Part of a small language model's weights: 32.9M parameters.
Each number is 128 + 32 x the weight over its row's rms, rounded and kept within 0 to 255. Layers, rows and columns count from 0. Numbers have three digits each. The size before them is the row's rms in percent of the matrix's.

# down: layer 4 MLP down (transposed), 1536x384, rms 0.0416, rows 1300-1335, columns 192-383
# up: layer 4 MLP up, 1536x384, rms 0.116, rows 1301-1336, columns 192-383
down1300 105:168162091115172079092079124136102133202133097130120140147107141128097123118120120138174173104133116070110082172143134047128152161116121121122041127158145110139192080155148167134187101120167143096090084130089132154103147122110125080135119134193104187123119102104160133102144130170081121152090111157082180102126127176120135110096185147116108093124136110091155126119151070098114125153131136193077112160157135183123117113110128098130174095089157102159084084112133134091146081112160129121116154129140180114098171125178108189106133064138118202109096099168133136177134153148076102106
up1301 101:130151082149151107109112101140102092107104165085162161155185130177131147130160189114128101091206131195082152061109121101149123094097137100138108121131150181143152117112114134091100125158108091152188145060127065160161145144123158102121087129160091096159106099165080119147169125132095166124153178137148163133138093143082134102138134146145140125133101081165069129104124143151132063108081123101138107122136073114126077138144138128127172154123169172080120147172126090156075088145145125192078102139147115137108101095102165135089096114145139147112125168085136147124051126100181143132
down1301 101:145130140158159123151107161115153118120130070145091141126119194107100092081174128149072130127090133148161131124109128171181156161154143125148099159080141134142113175157151109132124148108161162135120163107136154107171104121198071126161123098121134137132167149128137124098055129139149143122117086127186120150138062080103112137195112132092120137153126111123137119120067129127036116147108106131147165143080165081108099090134144086141116135106124133148038133100102096118094163096156114131163107104148132131079111129197151134145168144145059095162053080126105164142118121121192179123
up1302 090:129095126113112130097103207129113078129211124130122115163155113132155112155084181140111136071123132099164133035167116144168069148136133152107184135111151107128116138107173097121157081132147137177160028150179147162086141141169094140134111099138172142164120152134141116121118109111133146097097065157130138098125162122094171112118104130149161113158157122095173161103124124166117162096166166150176174157095097082169143133173123118157124096147084142098152097138198158142099125083122078149150116132166126148248093112062107136129125096149107085103156143128118190106192097102148151113
down1302 098:140146110153136116190130118152185146137067120119162149116072070158085112154134123161152141149098086108107098107098134087109099087166122083084121136140129179113154126113129086141155176149140131090094125074100114121122133114096172090152163176130062153110122090146170095129119142192201097128141117094155188137149134112074172134190104146119153130081085076176121091213090089072154100114099071135167129140129108128089148120115124098136146116112116099150060134103079102112125111155139176145166174150193145078090110119142155098144149089187096146144126095154188105164164163161159115091
up1303 100:169129103119196154063116140133093150113095099078174090067105130163095144196095144132120139094134082180050103119162119151129108089114104110107083089161141100157131104084131163118183168131061114142150119138105149165156144191175151087128155136127125087141149142120135067164167166138168119191204128141095143153079038163134078174175125171117100148128100115107119122165175108095146141123135118089084155189098109175122205112128143174135106148140141127142088144128123098149162118222129125070119143140175163150053167148152069102096069128079130134154165137154117130123132109155091137134
down1303 097:146205173161185067138116108100075124161124105108099116122138151119117153157069125147097081129139144100111098177115130138176107079085182122087099166175089152160088133089142136137127184184132091121110172106078133136114081094174096130116109139175137141197093096133154067127106128124113128113142121103130126144142121124143107115216105138129132132137079207156142125090146132093075109166131127136153156124183159114119112099170129110123150117132132166152140164107154133146123072162136148164127119128154139128188160090140150159139167129076132160068080113176077184157108136096103072163
up1304 097:113084080128145123092116078087160108203115131102129098149138163101095132189157112119135119097080132127153134158137109132124176113074097142127139159128113087132146199120125124100119099102106094155115151067112148099063121165087145110123138116145067128126163111154098155155103088100180191110123135115093124111143087102086209168174120091184082153154115166197154099127093175104129143161084091148088149126124115113087138138076126089097137183100119039157150140127080172119120170122125141136149126182128075159131097110105111107177168122158115162106150130117122087161148134140127129150
down1304 096:123145093086098116193179144136195127155129149126114150113113144109092093110176083143155094206109076128121136112099114077103095192114086118120081143089109146132150221105147132146149160124148139080101146134114042151156149150123136124125050145142107132152135157132129057097155100126121096107161112157147156142116138193162102171135119096120099160070160057156094137109132094118180143134183164087091145158117141111164129049175103140133087116147112118091092160111173125094114126139162122128171109099124132107117133172126089118133067094089159157146133166117090124097157105123166138117
up1305 104:104107072181132141104112157132105090140123052110133069122144141137114120152076164084190150164131091107176090087190134118124097124142174111162140117095100090095125085124130156180203107159106199121103109123153103116187107174068064088077109075128150110177152110161125116189084164113144101170168215116152080091149145061134159108118115147115163138132112106086153112138115119150128186144176097135155085141189129166188165141133166138172083111181099126077167137155119130109164124195155095126045080139139119057104170128074160137129094127066168110151123115126133113106149139082108125107
down1305 095:159139141112113166132124107168104129126126162099137132080101118151164139142150131044027167124128150145098086164150135152107143127126161098140114112113110106107089153136135134184115157111153140130158139066177179168148118080081158121184141131150147149150117135137142129146134128158125114141139101157149106121091057106171132190126127157139136136166128132179096160178077119148109150127119125133163130114139111147118122103137123153119154171189171104156102127149144095113143082087079131187155188142144144117200038101103129115139178112171013107145108139153100178196120108116121114133
up1306 100:135142041157067088091168118166176071151184142114083131110149155133148147204145141087155144148110162107126153150121123114127124122155124095152135155155161090126148086107084106082131116099093137050083214079100144191167122172052164101123129120127113150113141204166142140157178101181098095156106125101160127157157131088072157150150141117082179119156116116172171158145165124176125118132132155134114181117112142149093150110140149135126154087083131078153099139131089050111124079131117064088083118188118102082139109068141123147164173169157121141157133110107162149104172089144136124085
down1306 103:152149167128157156124169125112084132097158159168115101126101157112095123136177126119117162118140166123101101143093126169200140212069123133136099121148135069111092133133167147127133090103136147139170093163111110129149100119158089114190109116176087098076097087113154089134077148135142115130137164130136134171113186170153139146092139126142077135135094137131135070047162188123095113124163139094141094154120142134171180168159118094083133147142131103104098150091141170173074138123133172124077152061159126196133154151092133109085067130157143096095099155177170153133153146205164131155
up1307 088:146183158100120097122131154118158143110103117114137106169124167103123174141037156100181141097129188124117199109164109131074108157138180135116114124160170113071157116143108123069062120100129138147103154149129164154115100143168102124142148152135174135136111125141148086090102155134153093124142106068170152114119124067138135162119115089127196159115128088110145140166131154135174099128094117051125106045126112125170086142107036156126167126101113116100109083141150107255175080123148099078086096118123130126137076142112138111111094114068122181129091081117167133065119112115196185104
down1307 096:139192147202125129180110141113113117094093111134154114105145194172146114108117085123097095087137163127110141156108117183077114151200170213182099101121125087119137128172115109146137130074078150073091159098123147098146130111164122120215137152093126112116099141095126122155086075068130084121121146139150179124168114094127068150081109195136131103081121130133100152107231056169117159189214138177141109171165037161102182156101097116165122090152131122172101101098124088161190090093135142131114169132131094150173103134115125135097125120103145191169130157142176105192111148140138142092
up1308 100:147110136193092100120112136114155135165140163123158157130177154115149091169144088112107118074106091134154175077049050185120176174155115174186114106174168145147143178145179131129109060153096118100112101128167068114060118169081148056111163142094154189160076090102130119177080109105158150135103123105084137126167150149127073129116128192146118186106127093122133121182131109127105134129138132173185073120155217071069153149132143110160112131120132096104116139130137204094129116116154119102148131094153111159147147077101120148108099140153120126147186144158133127134139146126164172103
down1308 094:155108075133116096127154110139094144188065114131122166130125158129135142152106130096110144122105133123126120054101118112114109120163128134092108146143171120196060137168121165078155127105170164137167126055141124105148145187228099180124165145110142106114137109140115091161113143139167118078133126137136103099103103140103141144102189122128164114125137133107112175161096120170139201128168146136123118125187119098109112157134076148079130194086111103188094157080129100193158111135205110121127086159090133141183084112105092027103116159100180049159147091138103106114108163118085134108
up1309 092:114079155163080189153121112171121164195124120098148127149121114089116129140098202110088145149184140138117097136127126120132115115084156116052115153150132130123100119172173151134079161114161139110111129130177149159126137079141166177131104138107113196146097120172121130133116104098099045161095145149086115172074136131087075078080208110100134089095115151147094189135081189161159104180107121114106135125185119099145121099209112160128160143117138147087121109126107136097120109125057064098187152128129152096126115168091140077151119167109146095068081087129134093157135141105082103131
down1309 090:122119169093092113141106133127190190113078075169081129137107130172101111095124164105181122115150130147124129166146205160118088110168118145174102091166135072044139151119134145165157184132150101157182112053135116129148138170108080142131164115118135126158133179108120060147145095145099131104149133113117142137154106092154153150166102137113099179134144191095156098064102096112096090127116176127099155093117137152076126101081089070120118102092152119170106151111121132108144135135228152096170135148151140130139119124144116178080129151162088150116097110167170088167073072162130176120
up1310 111:144114147130140133136096143125122142118125110247139145122090115100166181151067106103111133120129068185084119133124165123109124091193113163139030116129113105109121115135115171146157128163106148147103070093121133148126125123136141072184093131162183119116155114202101124099113125112082107133099135184142119160107189172139118119123142090174067165161097122078099076130135144166127134137100135091126143110146127125134165187114166149103182156094132130109122152179102125148074009167055197112136092146124136187125081148138174105171089166125076108158144157100121114154151098145110223115
down1310 117:123145158097026113162143148182147083133087110126134114159084128068102101125092107019124164081105124110143177133128173104152134117133135130111146118184166128085111121113145113121141172172160129113156121075090122174159126154127121113112169173120148166162102154085217107162090156159154144072185099100141116161118171187140128111081076172082121119111093138091118094118136100146149127152156127084162150176184090098159123143154107185153151084137138130116129062090130133117067117018100065146171134142132128139095073081112121125071128134109107133119071134095174151142155133217093134073
up1311 092:146142142114183124114145165166085191129121193098108068145089118155171141144144100129166127130122152139150087101163168146045154108124176120127124142087162116139182090103159101107089169168159137125098137182119103190099151129186123160151145094081104102096134163101191145126097110133102125173202127183183204103084123107148134136124152166131181202116153109128144122115186148124129141106129133084187157099135143145157201074098109182164146151109132119073115119143147126114126087113115143192074131093132156100115101099092173118091128095141134158140109164133091106123113155129100164199
down1311 088:103132093122117120148053113069099104102189164110223087111124099177135097176082161091109180121145141142141173079133151156186121113192143141096092129089151116098068075126048117099165135180144129099138136141169165137152128149183156159091153110116137122057102082088134068081133172061159157139105139127154116154087097178171165138124139148148147059137157087146139112107171090160157088147095133166124136137175134159085120182137120145151156105165114138113209164154100162184123149119118090133103102149146106128199094057137194112146116099133173096180115161126119128116094150148090112095
up1312 100:172098087100092171133090064069136138169210115129122076129132131117130109073117116126121182096136087095148065089168103122144099174162142134162141156111115147099120101104158164155111141144098045174180185170118121147146128127181162153155119167175127138095121060123088120174115116122094083099117105096138094187094141146160106183174105114055129068117108165165192166119152142065168105150117157136116173130123131186189086168102105089091095149156166124096122111169130157130149174124123123122146155115168156158142111133153148100123097092134115165147095082146106129107134083099145074167
down1312 106:102193104071076135174099104114111181100119158100114102099105087098113140132137157095057153140094148123154162146127153117107082138110133135098103159143127141101100154092123110082110141125116119115126073119111103136086119142091084093135148145120158117162180155099145110113128161130179085109074102097157071117189161091145135153093120099099185170113087115123105140096142119090080113096173177176149126118148166094112172149128105127153155130189113135167176163142137132129153072146167133181155166117130166127113205132126131132187145173178120132120145185105143112096147135174161176072
up1313 106:131119120102185156098156135181128127171155160073145141090147091129137129135096121107100144129088132123054092154149119223131132136079130162154148079133132107134130107128124156139131106099100163136157102147104099167078159121099123135151100175120096074130167143111154124133140133088128153139158109113136075133166078118142095168174134080142092138100219103170216169130179123158152115079111170135145113139130079156096145118173115078161122121129119157054090109076141104131114164130161171102119099160120229156107107113078163193104117098124167177118174097063072163152147159123089139123
down1313 101:081076163128088143133119093134121128123159084093154078107136100117159035142155145161116160119097085063151106146128179043083125090186165133140164091116112124103133124147128105154167147140132090092155097153112117129123121091091136118148165150078054089089181098164166113144095141137099055131159155114185092128134123151155138165155106124178099147072158198172122155204112117188145115119072120126135153135105123077139124131153128138131088115102125086088101079132152131154106157148142134050121124136117143117118155059138143163099114135077124219153175100140037174110098125166138121160
up1314 102:113101164115153113138143120089114114165131115087125107207170145117074127081197164085146123079114128134133156105175159129115100146171143096112209095104148163059188083141114136184149086100084099136132151078153129207102156173103107106111148131150126170184104155105138195167142134061107109091138162082118125117168129094093103099168175114155189085144145132183177136109113145109100135137123157128138106072129102153079104169099107137166112164152094192160109108094185158129127137120116102130106091094107106118139145120087108135172161062142124108132090029140090109122108117142116104074
down1314 096:154157129112135176090113172113109141096106161135083189115099088063125125103146135169131142083110134145150109111047108091121156092103068162138111098114139127107136198110094073124175145111131194105159151130083132151079161112151115132181158145115123174155132150140150171168146125108102118074102117136130117160175162187111164127141098137117040148146155143150109106083130132146105143108122167142085121138131128089169147143115124159180096197123141131168134199060198076135148141092107165125183113108057156124125074167133138122111134131076125137154128161128179187185130125122174138158
up1315 097:081120105168104175131135122132115125105114069132126122110108134103114101150145170154139135074126139143146093124149152124168122158132115131138115090129148085085162081100121184112105095172102125110111187149090176141129135099134099112118146121112154115218097127149122120134111156096153113093118178113148164179146118171179155139111145140116090112094051169111111130041144108195155108111067172128136109096104079113132151106146132114142071151130120130150085124135100167168186134109074122095074120145072128142081116173112070217161100166153157114119150089144150068071167132193091128125
down1315 096:123119167128154079045103079138065132078108096106108104131130210103108126081159154169089106125142174112118173113135081105158126082099142116118147134136123115161086071160162136132096154255109197094144136134133124130153186135185176133163122114097137130090108135120134108130125122189083143188113098193197120171143100165128118173139143157151084125152135124122091176105151163092107146131196147162073186151159149152134123161094128131113162170127165102135111161114147104168074097062141099108122141100091122089117139106121073105115078156145140131145180125134217139107172107141100123146
up1316 100:109104105128109080112123091154140050129091112149166114206145184119133144132102072119103100098203113100095171069067088170111149114102116116149145198088078129157136158117146128145087120065129105145134115081155097153123097135102132114060125152119137139079121144173144158175139101145077145137139115107104082114115108052084085151132162080117106183127137128158102119108111177081161118150102131201150100213146110133092155188119177084108140134167144145165153053143154076147076123122069098084161204174097113099118146107170122206136197112121088163120118091084142108132158121114126132131
down1316 104:169126102114138126152109161082128162116108114125104149065093167160110116159133093087182110124038105155132065226177116112128132148080161151112144093115174120135128128152105106130130106202117202115117167143165099155145130132135081102110173118167108123194098101093156171087165105119154135157099155182075125124144145191122113100067102189169145119134118140110160133145078170189088121173169091153105104039135137148145097141107152116111104145080055125105169095131136153101159166161183147133075116085122101115119167187159160116060087135123163152156151186105135143151062141140104150149
up1317 101:159132034132172110186168186150183107106129123153152140116146125153190078143123110142150149161101122121141162123116100102160150140212076105123138155042116054130113113135140156108180110091049165117122152129172112150149158127098164120125145064100108124116097168120138123159097120141143135127073119091066120166110085122097212209183141202183113160135164117107103158140148071136135165176195152135148051077094134114133159127087116128109161097137118105162137121186061096136208133106178109153145148200111109106132130121140127149141127069068110099092100084091095109120141122145121167117
down1317 104:130136104171088097163086110101130100128119122122124111115087126117150118187065090132108127117116114144073156147167125203135107062135090180131155129112121114146173114119169092113105106094151086073111111103134102178115154086163130120091150082135171141117128077118127090103103206131138091123165160103102143144105183122151104105149108113052142092055084163142071131118157149122126135118121113127136106100076186189128127122153102133139089111157111102097203144104120138117053106132102072148161131130122125148121123168124130114142105122143097186115141105169081152173185193179195155179
up1318 096:109094122072100135143154156079107116111126127133120125137172157143138103106074198101169156174150138131127163184157150088148110137125152222088126126149128043116091105174162151143120129088125109141190134144167147166154182110110143114096122093084118131114095166128123078149134138144154114141115189114130144160109150133109102126090110134138142148130136132136142079144078130165125176110112114147067110105136116123131129115091147069099173107132090117138163075124095131096107138179163148128140062115124132129116106087105086203136097213161099149163134135063100058112083114173180158221
down1318 100:138162112120140111123120145081111064146166120096099126163136190119098110141148101100096124183122083095084106115088068120156127162138138141165144112143084207155204141128161116116147149110163075193047095124109139195166123090120112170140129162126123084115125112180118156155134107158078129130117141172114175113131099156122137114150124142145126121122159113145111163106082059122085139109138119137128167122065091141097142120145139103161117143124172103131160112121147138109119124101126130064174156158123085140152139123119154111114115092099178152150090107132129168161123081077107154126
up1319 106:156176138104175105129133160120135091109170087133168160135046106091138137076132157129163087130141118169125123184168157076118100092184194104112147127122107143115126111182093129166142131085187143141102175126100158161096198140107101126129147117149104144116146170141124060126122154104136102120094168123122186119089080123140168155179057171154165163122110124142156120102130122134097169075080104180070118080147143169135175126068124069167172032173130165148088124120128141130089139080142105165170143183084146063126103197209132126151154109113172197059064034118098136122065129120156141164
down1319 104:068096145111087178153129131144131048089134049131128136121159199090160109089113137094086143145167077067110120140143086080173255129157117183126117117163124063118080138136069110137091115143095076104086152165134090157141157105118173097093128124124164094118111169143147131170141160141210103120208116121184129135158157092144165131110147110160106123109112186146177100179146163139095110107153131127132159118119158144115138164148110133123166168113137160100147084153202094107107126131073114118160139182107116115090089156135110115125152134137049079097076110158126045138132098124164130075
up1320 097:142149111125136160112086100165107120124150078157150107183108159120122196147119112088155106114098196111130104173167122111139109128197183120142100107107133128113129111112088157124170156134092086141090125103185168165088100158157053088155093107060152140149140119146126096161236114091135093135166118108156151165124092081146117121147154130108149160152167131142093143090130089119101174146102101117112141165190105126046221143081137105144160184126137152155154091082158140087106121100118176148163117170141095117199124188123146091144170139077110101079186146117125088144122091114136170141
down1320 095:127149125098100133124168162148185153161117114146156156050124166225138171059097150110108169157053138099149144113129062130134077156181141133120147126145139089136103110093072115165157172126138108120139134093178123129162148116142117083167159131154122185222142113086115123122133181083147096164132082107085155113106123169200170193118118140128114129164079121095137130166130108167119124107115122122151117156143134102164133204136208116100092144101123088153124143113110136129124117144082097127128142176112063132087133139113182075189108098114100169084126131128172137172160114149166127111
up1321 092:126136078100185141112117126172102174130146137059174161122081167172101133170111081148183133158133104149146162123113141145165132154093120114182193103139131112127078130123120141101107121086143115105138123083146075123112165146165154146100101106106139163096166182112082105088103172070167140158158080164061107128087081144126145126165148127111136102136122162166090141219133117107172097107169060112103140082059117095130174106203111121127098068092146110145177106125153108139076162127076113068160125061123176152093024117170068098174134150135101145144130115153126126117069153122120139129
down1321 090:126125162110144093138063126146139158141093154142151132184120189114092134107123143130163069141134156151138096138090104088064197183163120130101085160091116160121122143064099170105163128078083072105129160129197108119139100133136171203131126164170125071173107106110079113105130164162097177114173114133210145118153185124110114091144119157167059103169120166112098139069110106160096142129095124050144102142108095114200091145123131160109119093110112115147112097107123158129148045183103113109130114138125137126129209164095169158099082148046179137136139158122192129133067139104180079149
up1322 099:139148103143166140128150164152092139088111149128129069103127105170132155127125208152161142112079084181142106144072128146108169138083086118107096142163087084119090146028116155090116115096130104129119109130170100086102118132161125134107127141166182138086111147145111098141134112109108055153147126158097118069139120182107111131099118133128122182173143144116182145135118142133112059138109127114152107166157118163178147105107172109140155121176135136157087101098137142131162120103118133138116096135141111127066131100182086126086120075171167181207175110086082097136118131159136120155
down1322 104:111125131147167088103179120097109121168154151118158129124098163088168130098154099142146100093086181184151117150142087162118095096191098171176114159081155083103131161117151101127077137115118144138168116140062096157102143133151109109102100086098166133111097091104188118144126084110086101147145145101143168124144129153130112164172092106174164085136125137098162162122134122133141096111090154069107076109166142146146123119056095106135078194102102129071130148110124143083170158146157171101109053124113137145148174085179175095106153115139100138092177155084125099140173175100135195083
up1323 106:051125155168156138098180151112131136114145149162084106111097135123156118183095110153113181126115131080174090137130134131152082104147095170105164173083073112154117123080145124145092149147145082097146145148119064042189138175132194162110122097132114205163155175162127175136169137180144144163108179137152113137179152123102123146156158126131135083115091129119070106121138138120113091145123118199138150165132195126121101110141102143171152127165107104058160200096094170101207139140174099135149141116167129099109102060079115174185135070081162065085144140130124090123145099111180077141
down1323 110:156130173192180126151159150139114114142133149117095061131103119094135157125082134125135142142179149101116155124117139070105097162117131123125110117099175123134134162082122064111105175122153135127098132114170132079116087191101059219180195089084103188137211144139119143146167185133130151184104150188081119157124135118130165165079083123078083146169104044140097089067145062115118104117115100159152160159119123113152136137140061111155126093090170092105153122103122119175088143107120151147141064119078124163129190146127161075161146125128119168141131196098113108134163131152148084127
up1324 090:086085131147160129180156131228137149218108068115137191148163191127170101169149138025140101136132138103114189111141185095139106116091090139102130162119111168158051165092070085163130105169085123105132061130116137115085066106183139091164080107153089129105158083117221081126147126131103164106110159156147140141133111165116147148113103106110099103064123184139101153104096117084090124166079207113076128087202101091153101114154087107099094153060144103154165186170134116125115110106121150098171153137174118143148118157115097166121193171074124089105129143093140139142139164082139192096
down1324 090:121135143143103110126095117098111085066110204158140122086167088132098121147138059114090163090126129184087065119100077121142157153173122128152126148116161115157199115104097113169077151120160166095152132135150120119169166101143127109147204155109139157125110094095093095180151157112147109124131117108115091163152158112090110101106170158123077156160074088128112126097079122145056135078172040218153082141107186122156138138137126111093168151138143126105070124131134202130102185173113099078131130141084125052165120179162163143152118143122145100102090114149179155093109091173111120152
up1325 093:137117155058106138192132056104135129175184183079150104136156068134125110117100125159128146127102135167144124157111156072127179064174147192107117100146109150093118174145142075116092128171092125057149132157182126118096132162139149114135140185138101100099096160113090120104090073112096149060100153097111101128160112096159171117082150120140133128146069145130131098111173135168139110116161164114131154106165142126141119114096166090147185157100135135089110149114097138165095071076064157110176134126123090134170103120094100118180129171127130133112111079110079134098192091135138104164
down1325 092:141112118091119123142100108120148130073119142161054137202113110093085132145173076120117045140118099067139163173108195149113111221146112095209180151173081121214115171107129151089100183122120125133118118078098113103085155175117109200122091141077139100118084151123114125129085143176111062178090082137138122113113141127179145187145151135187089123093163103141158136138144134138162137130140060091183125084098112132154101119119149059155159106147100170174121120078123050073098169124114090096111125104094123078139155108175136141170100101139134130095136133158148101159076168121147197102
up1326 117:154144146100145107123144146084143068099160148172143176111119152140115195074113114113144115059111096125157168081103168123159114114096110097105127101122187108063127113123130085108161145154131147124166139086106086084112114102147098083136132118150057145145111132121094150076105110108129122095140142093110049083161111113127127172183112166081137189132184154147074053093186127101087148172114126159135083171140087159124129157092134129145123121116164163112130127113132175150168108128112149135128101127103136173118129148076172140105169097127153187142104120191126138085105075122106156106
down1326 118:120134120130117102131094155087134068150171168179108126078183154155095178085153127130091132118116175141087170165157143147104077071120147106106196079115145131120121089146130110163130162124148131155173093131113084076113126121147092142175137133123140122107129200081043111130167155163141148130037160113137161120179127138135088097165142160150130110168204147126104127117058149138152154108153187179173159164087163190133152122116163163146109147118076098134163107114129082181046148107111128148075126139122128141160152112134121119109123186106168140118119147103154166111071156110125115106
up1327 096:165110134144133089123111138099141140173086107171197140096114121141113141129068183155146104146150126103074067171161122123131103135158080182121110118127115108172112113143088102132147098077077097107149105109127198098102130157148169122092138160085168096126130160148153127078189156118106141102150147092123167141101134057122147048090133069044129167105087119076170116101131129172104166108114137141219103107139095103179132162127174095127141106085104104107113124148119135082068186107159097110100117112117135117059121150139173154123216193114121125143110143076185053126123156145136135163
down1327 098:114188115143167140095138077140108103074120129142145142096176107061109091121179139122146184118125136172066115106082105156203144139135119087119138086148151174124146140129084081126129146139122114130143148124164136114150166138101147108117145206154129126149150087127072105099059118099107110083161104141161180164118167146082149173106076139119141142136163118122104121150123158125154162113155130136126134089117170103171162174126113113142122088182142098122127073121112178192149051108078154089210164128115086087125111095168127154100089070103120079111137130124117126106096048172177122131
up1328 126:155157161147154141139087119137090121140166161095055194114157137201146154150115071124125131160183160085079111069127065080099123140186074112118157148147177127161130069174139100158124154133103121140080074095178127114115122124172168092140089161118103098161154083070114087129123099124152159171132146149114124105153082110165148128123129177145123158149069086152022139136154153125157153154132129135090129125111176122094161163138067093128084090091166121130153154142069146181068109145129075137085100136173133113139102121086120123110127116122120118128171134183160064185124117129078104090
down1328 134:124115108071157147104101158116107148044115129131111102107130136149124084092098125146017147162120138132177094086076132133174138136155155163170101120107105089049163181152159174106100098072170082117145158101088184149144201177115114079100146160129136186126092122132148106169185149147119124138113138120092134068125136118139093166127116154116124125105164094126121143106100169076118121172141123186189064104093186099085129142134099090233168215084104126172105072097163088046166158105127165129124090112136125138105118103143128092141161124140144107155080120133136148135163100133202173102
up1329 098:114117095175159099146151153086089114112168176121154095092129111197111150169131115066165131097092140126137137182211120162089149117078169189167084107124165054104139168110086119105093136091140157098071088161139178120087137169100135101150159100151086100101119125142165145142125103152141178123079130120094131115117071128117104091141093118163169150127104160080142098126161136099139143122155094096123111114147093139175137085091160147160092106152151125163162151160120058133210167135141105152109135172186135089168186208052049127141145130104101099146158125108140117124092111091116084136
down1329 104:120170163114083120061141089147157163102086075178144110113171127152201086072160114190133242123164106134127207086118087109146113102219081197129137091118122108144134075184131093108142143133175127140211149091127131155166136131122134092096177133166129142140109089129128117104193145097107117190160126192142155102157109067157100129097113067109104140197117165152137132131152171150169159104139182143097145133137172175148126173136115121114125187049139078121196166138105133144096131149085121121134078177127126116032075135143115097145133182148053117158060109167137126161118114196106083186
up1330 101:145080138094079119118154073105098079136115155165106124104150140123158099192119103103118109143151145165116100167051127086110132114154101080112163080139107088115140152082127114155083159154139115137141088167129158156109137116127170171061140103133142125145148135107087185144152149109138143156126108182169164169148136104073145115157121084213126126108069112157205130101081113108129126112133150159190000133179101100125160136093157106092149192149154135160113169138155105141093156145248151117114167088126080092119131099137143150186161136105142177144118090076121172080145167148101055113
down1330 102:139105147137123111138160183158149101073145144087137142105156096125150130103141118142160120164093157084110125063098090070146105083119141119163100179136118144088153096178046030146099139092175151144117106123177136112169072194140114140096129085144090151143124092155082105139128124132147146114138129107110127140138143121151100123122101210163115100103152106113125163095121108163096108181114177167123156069147111153134139087127106177162122089165139161152161094126085121165102101151102124148113191125141164146121083095128119129147139139136112114107155141153087116187163102092119119145
up1331 099:085108110151125164129120122134080139161103138076148109123192129092135146122176118081138101125154057135059130071211132172101109156158147188111094145183128111089080143139159193095142108152117131127079088090092164165104150144094164091094106128086099134109142087126175083144152084119129129135149155087162180157085098131079126097186113107139168128097105189127139113102148088126193132116122132191066102172129181139099151139067119121136176143176089158123086110150125164129070152141176116160133125125098122094057080126151140179110101143151098108150059112059126096150094104123161152185
down1331 099:094118125071111088161108124076100099132146141124120132149049143125106163128103094138131134191135144123193097124144109103113132052195089136101183128090098141150188086100142168116182115179173120126087134116108131117120106141166180120138126070066090157127165090125111135177104123132135102185092156119134114063076078179172111103176127157159102171156100111133137068054110152153204108093146113115120104150150090104156117135085117106132087177148120090123107138181132149113177192149150084078126110191106144069100186123127125116126100095206086201127181157135147088137161139173106098134
up1332 101:161103141128130138137106113113160110066154089153171136134084131128150147155087110106131133125106083137189088113117082134096139057110145101152135095151118049121090130101187092160118073133087105124124169099153185230112188099070106129157142130126126125165079102125121136102174066068098085137172119145132072080117135075173186142114169129146124110112088107157161151139108096066120136103129153203133122185144154167121139113127161136168170180126115154105131152138094134120084086199194082149109144214117136160106150163171197151121135170155141180112154103137152149149134039114120164197
down1332 098:114156158164095081166052087156144137109118111133134114121123064102033145185170095135119110152147081110118131121125107145150157133121174147149084112125126098116093144141078087121082095129122148222112103120166116129119149189169055164069168151151131097121175130116162155090079138135116129144209118135202075183101147143175130099093121173133086068119155107116071120168167155121173125067128073142136125141148071080157133115120099110105116163122144173133150088036129082091161069111127115123066126096061172134171139104137137077112096138160088150114174110107189140116187116143156105105
up1333 086:128165140119170107116068149108153135088117110097228138081128115131122097146135140147131166172093119134091139154061133200137070134144157122155084122102180200097114124120092097118078165231059110165118145076065099068107102098123119124143112139163094123140061170118160110082152142088104145104098165107091064202118105113115119114091127151125170152104123134135047073146150122071137175191154108195146165095171147078142157115124099145175155113068128091082134153112092137144128079066115141136191106127117119107119121141061089109138118108086167234124149175130137085144111091149074146107
down1333 091:178122138177170136125147137101162106130152145098033162156152173114078092154173057117104168118094114081110142164082068104086127158092151146124135123094105088114137086116061138155213118112083090130098124105125144141152154129112093135146130150097179139174169096107095154139159132133158136165130124206089152141136117101144171106131154128109098133070121086137100146141133146124114118146158089165122126136156072130115111079164146098088135100138188135083098094114139084139125151090182124116130076155198067059164103096157164158147114154154088182080089116161167146144146076202175152085
up1334 099:077074090170068150143105153156134119129147160109169123163126104139126053191140174191110115105184170096116117127102109167135108145167071121155171111151105180126115083125177130153119118102157056159132146105134081112116067114096086094139105144102103153170086091204134135093160090104054141182177105124088151099144130134092166184187156127046140111143123107158157091129126129108141095058144105154134097147135105110162148180156103082115117134128112166057134107114111149090154128146116063113156147096126157186114093130182111150158138107111127179174160106096138149120102130107115102118
down1334 097:144126093095152133131167125097107074136103163143107132097115141167062169087124152133139059115165114127074178153122144153141153115029172147074087077118158138112115142146158123140062140159121135165152114147166168138122144103175116132130136086116166073121124135096147108170092167136138131109132146163154135105151110094093105122110070120197105146176156061181150080153123122112152163126113097070134135109126126093113088083121149177125136137190156147121150167109137095152171115152119152151118078109174185080105134137097102105190142167128124133137127098161165092101204067140128111047
up1335 111:099096105190093147121134126120104137178166138139098145195129131114117161069116149157151077128130144192190137108096133056147145139122152131124088193050154080158218086228081142142141059083173137109167158135134102141186159141150101141052072124179159159097155153167085156150083153145049163093137109118123119108171143179099131146118109144099200143104124101056076114117152109140167186108090112112169164091090123121110164154121141164130125158158148065147131127071150147142133108157119106119101096095115062181094168164151145142148119136155104043173077153165175139079143186124196143121
down1335 120:171155114078125149187100122122105116172108147095073135141183176093076135120183112176156099079137114185096092099151137075094160145095113118171100090079152119162077201149179140080107163134138151135147170118143103145106116132115126089049142088105140121148107170127093149141052133153129139167145143121119162092182120124078144127196173124175161086080140159080143119134150098166130127102223158128129135119137177149177147107080189131141143142125105153216157137122136106113186121142135146172144144096114104151157111106136158169107125156084104098151152098135169140113143153088139126205
up1336 097:116082132080080096099102134093152083120102159098162110180059151158165127127119186088132172088187142146139127110116163149109094182159146154117190128099164134095182139101059176085097122142153050223109118137092078096175121155153128107099122124136094122129180134123091145148131085122102188148135136118132101121098126127154161125182132105125151131125140126167208087112098133084169164129115162117100138155177156098150129127105118088094123120129094098116086199125128124116086091091138113116150100154140159137137053122130075122135131052112144166165099121153120148074159073124137092150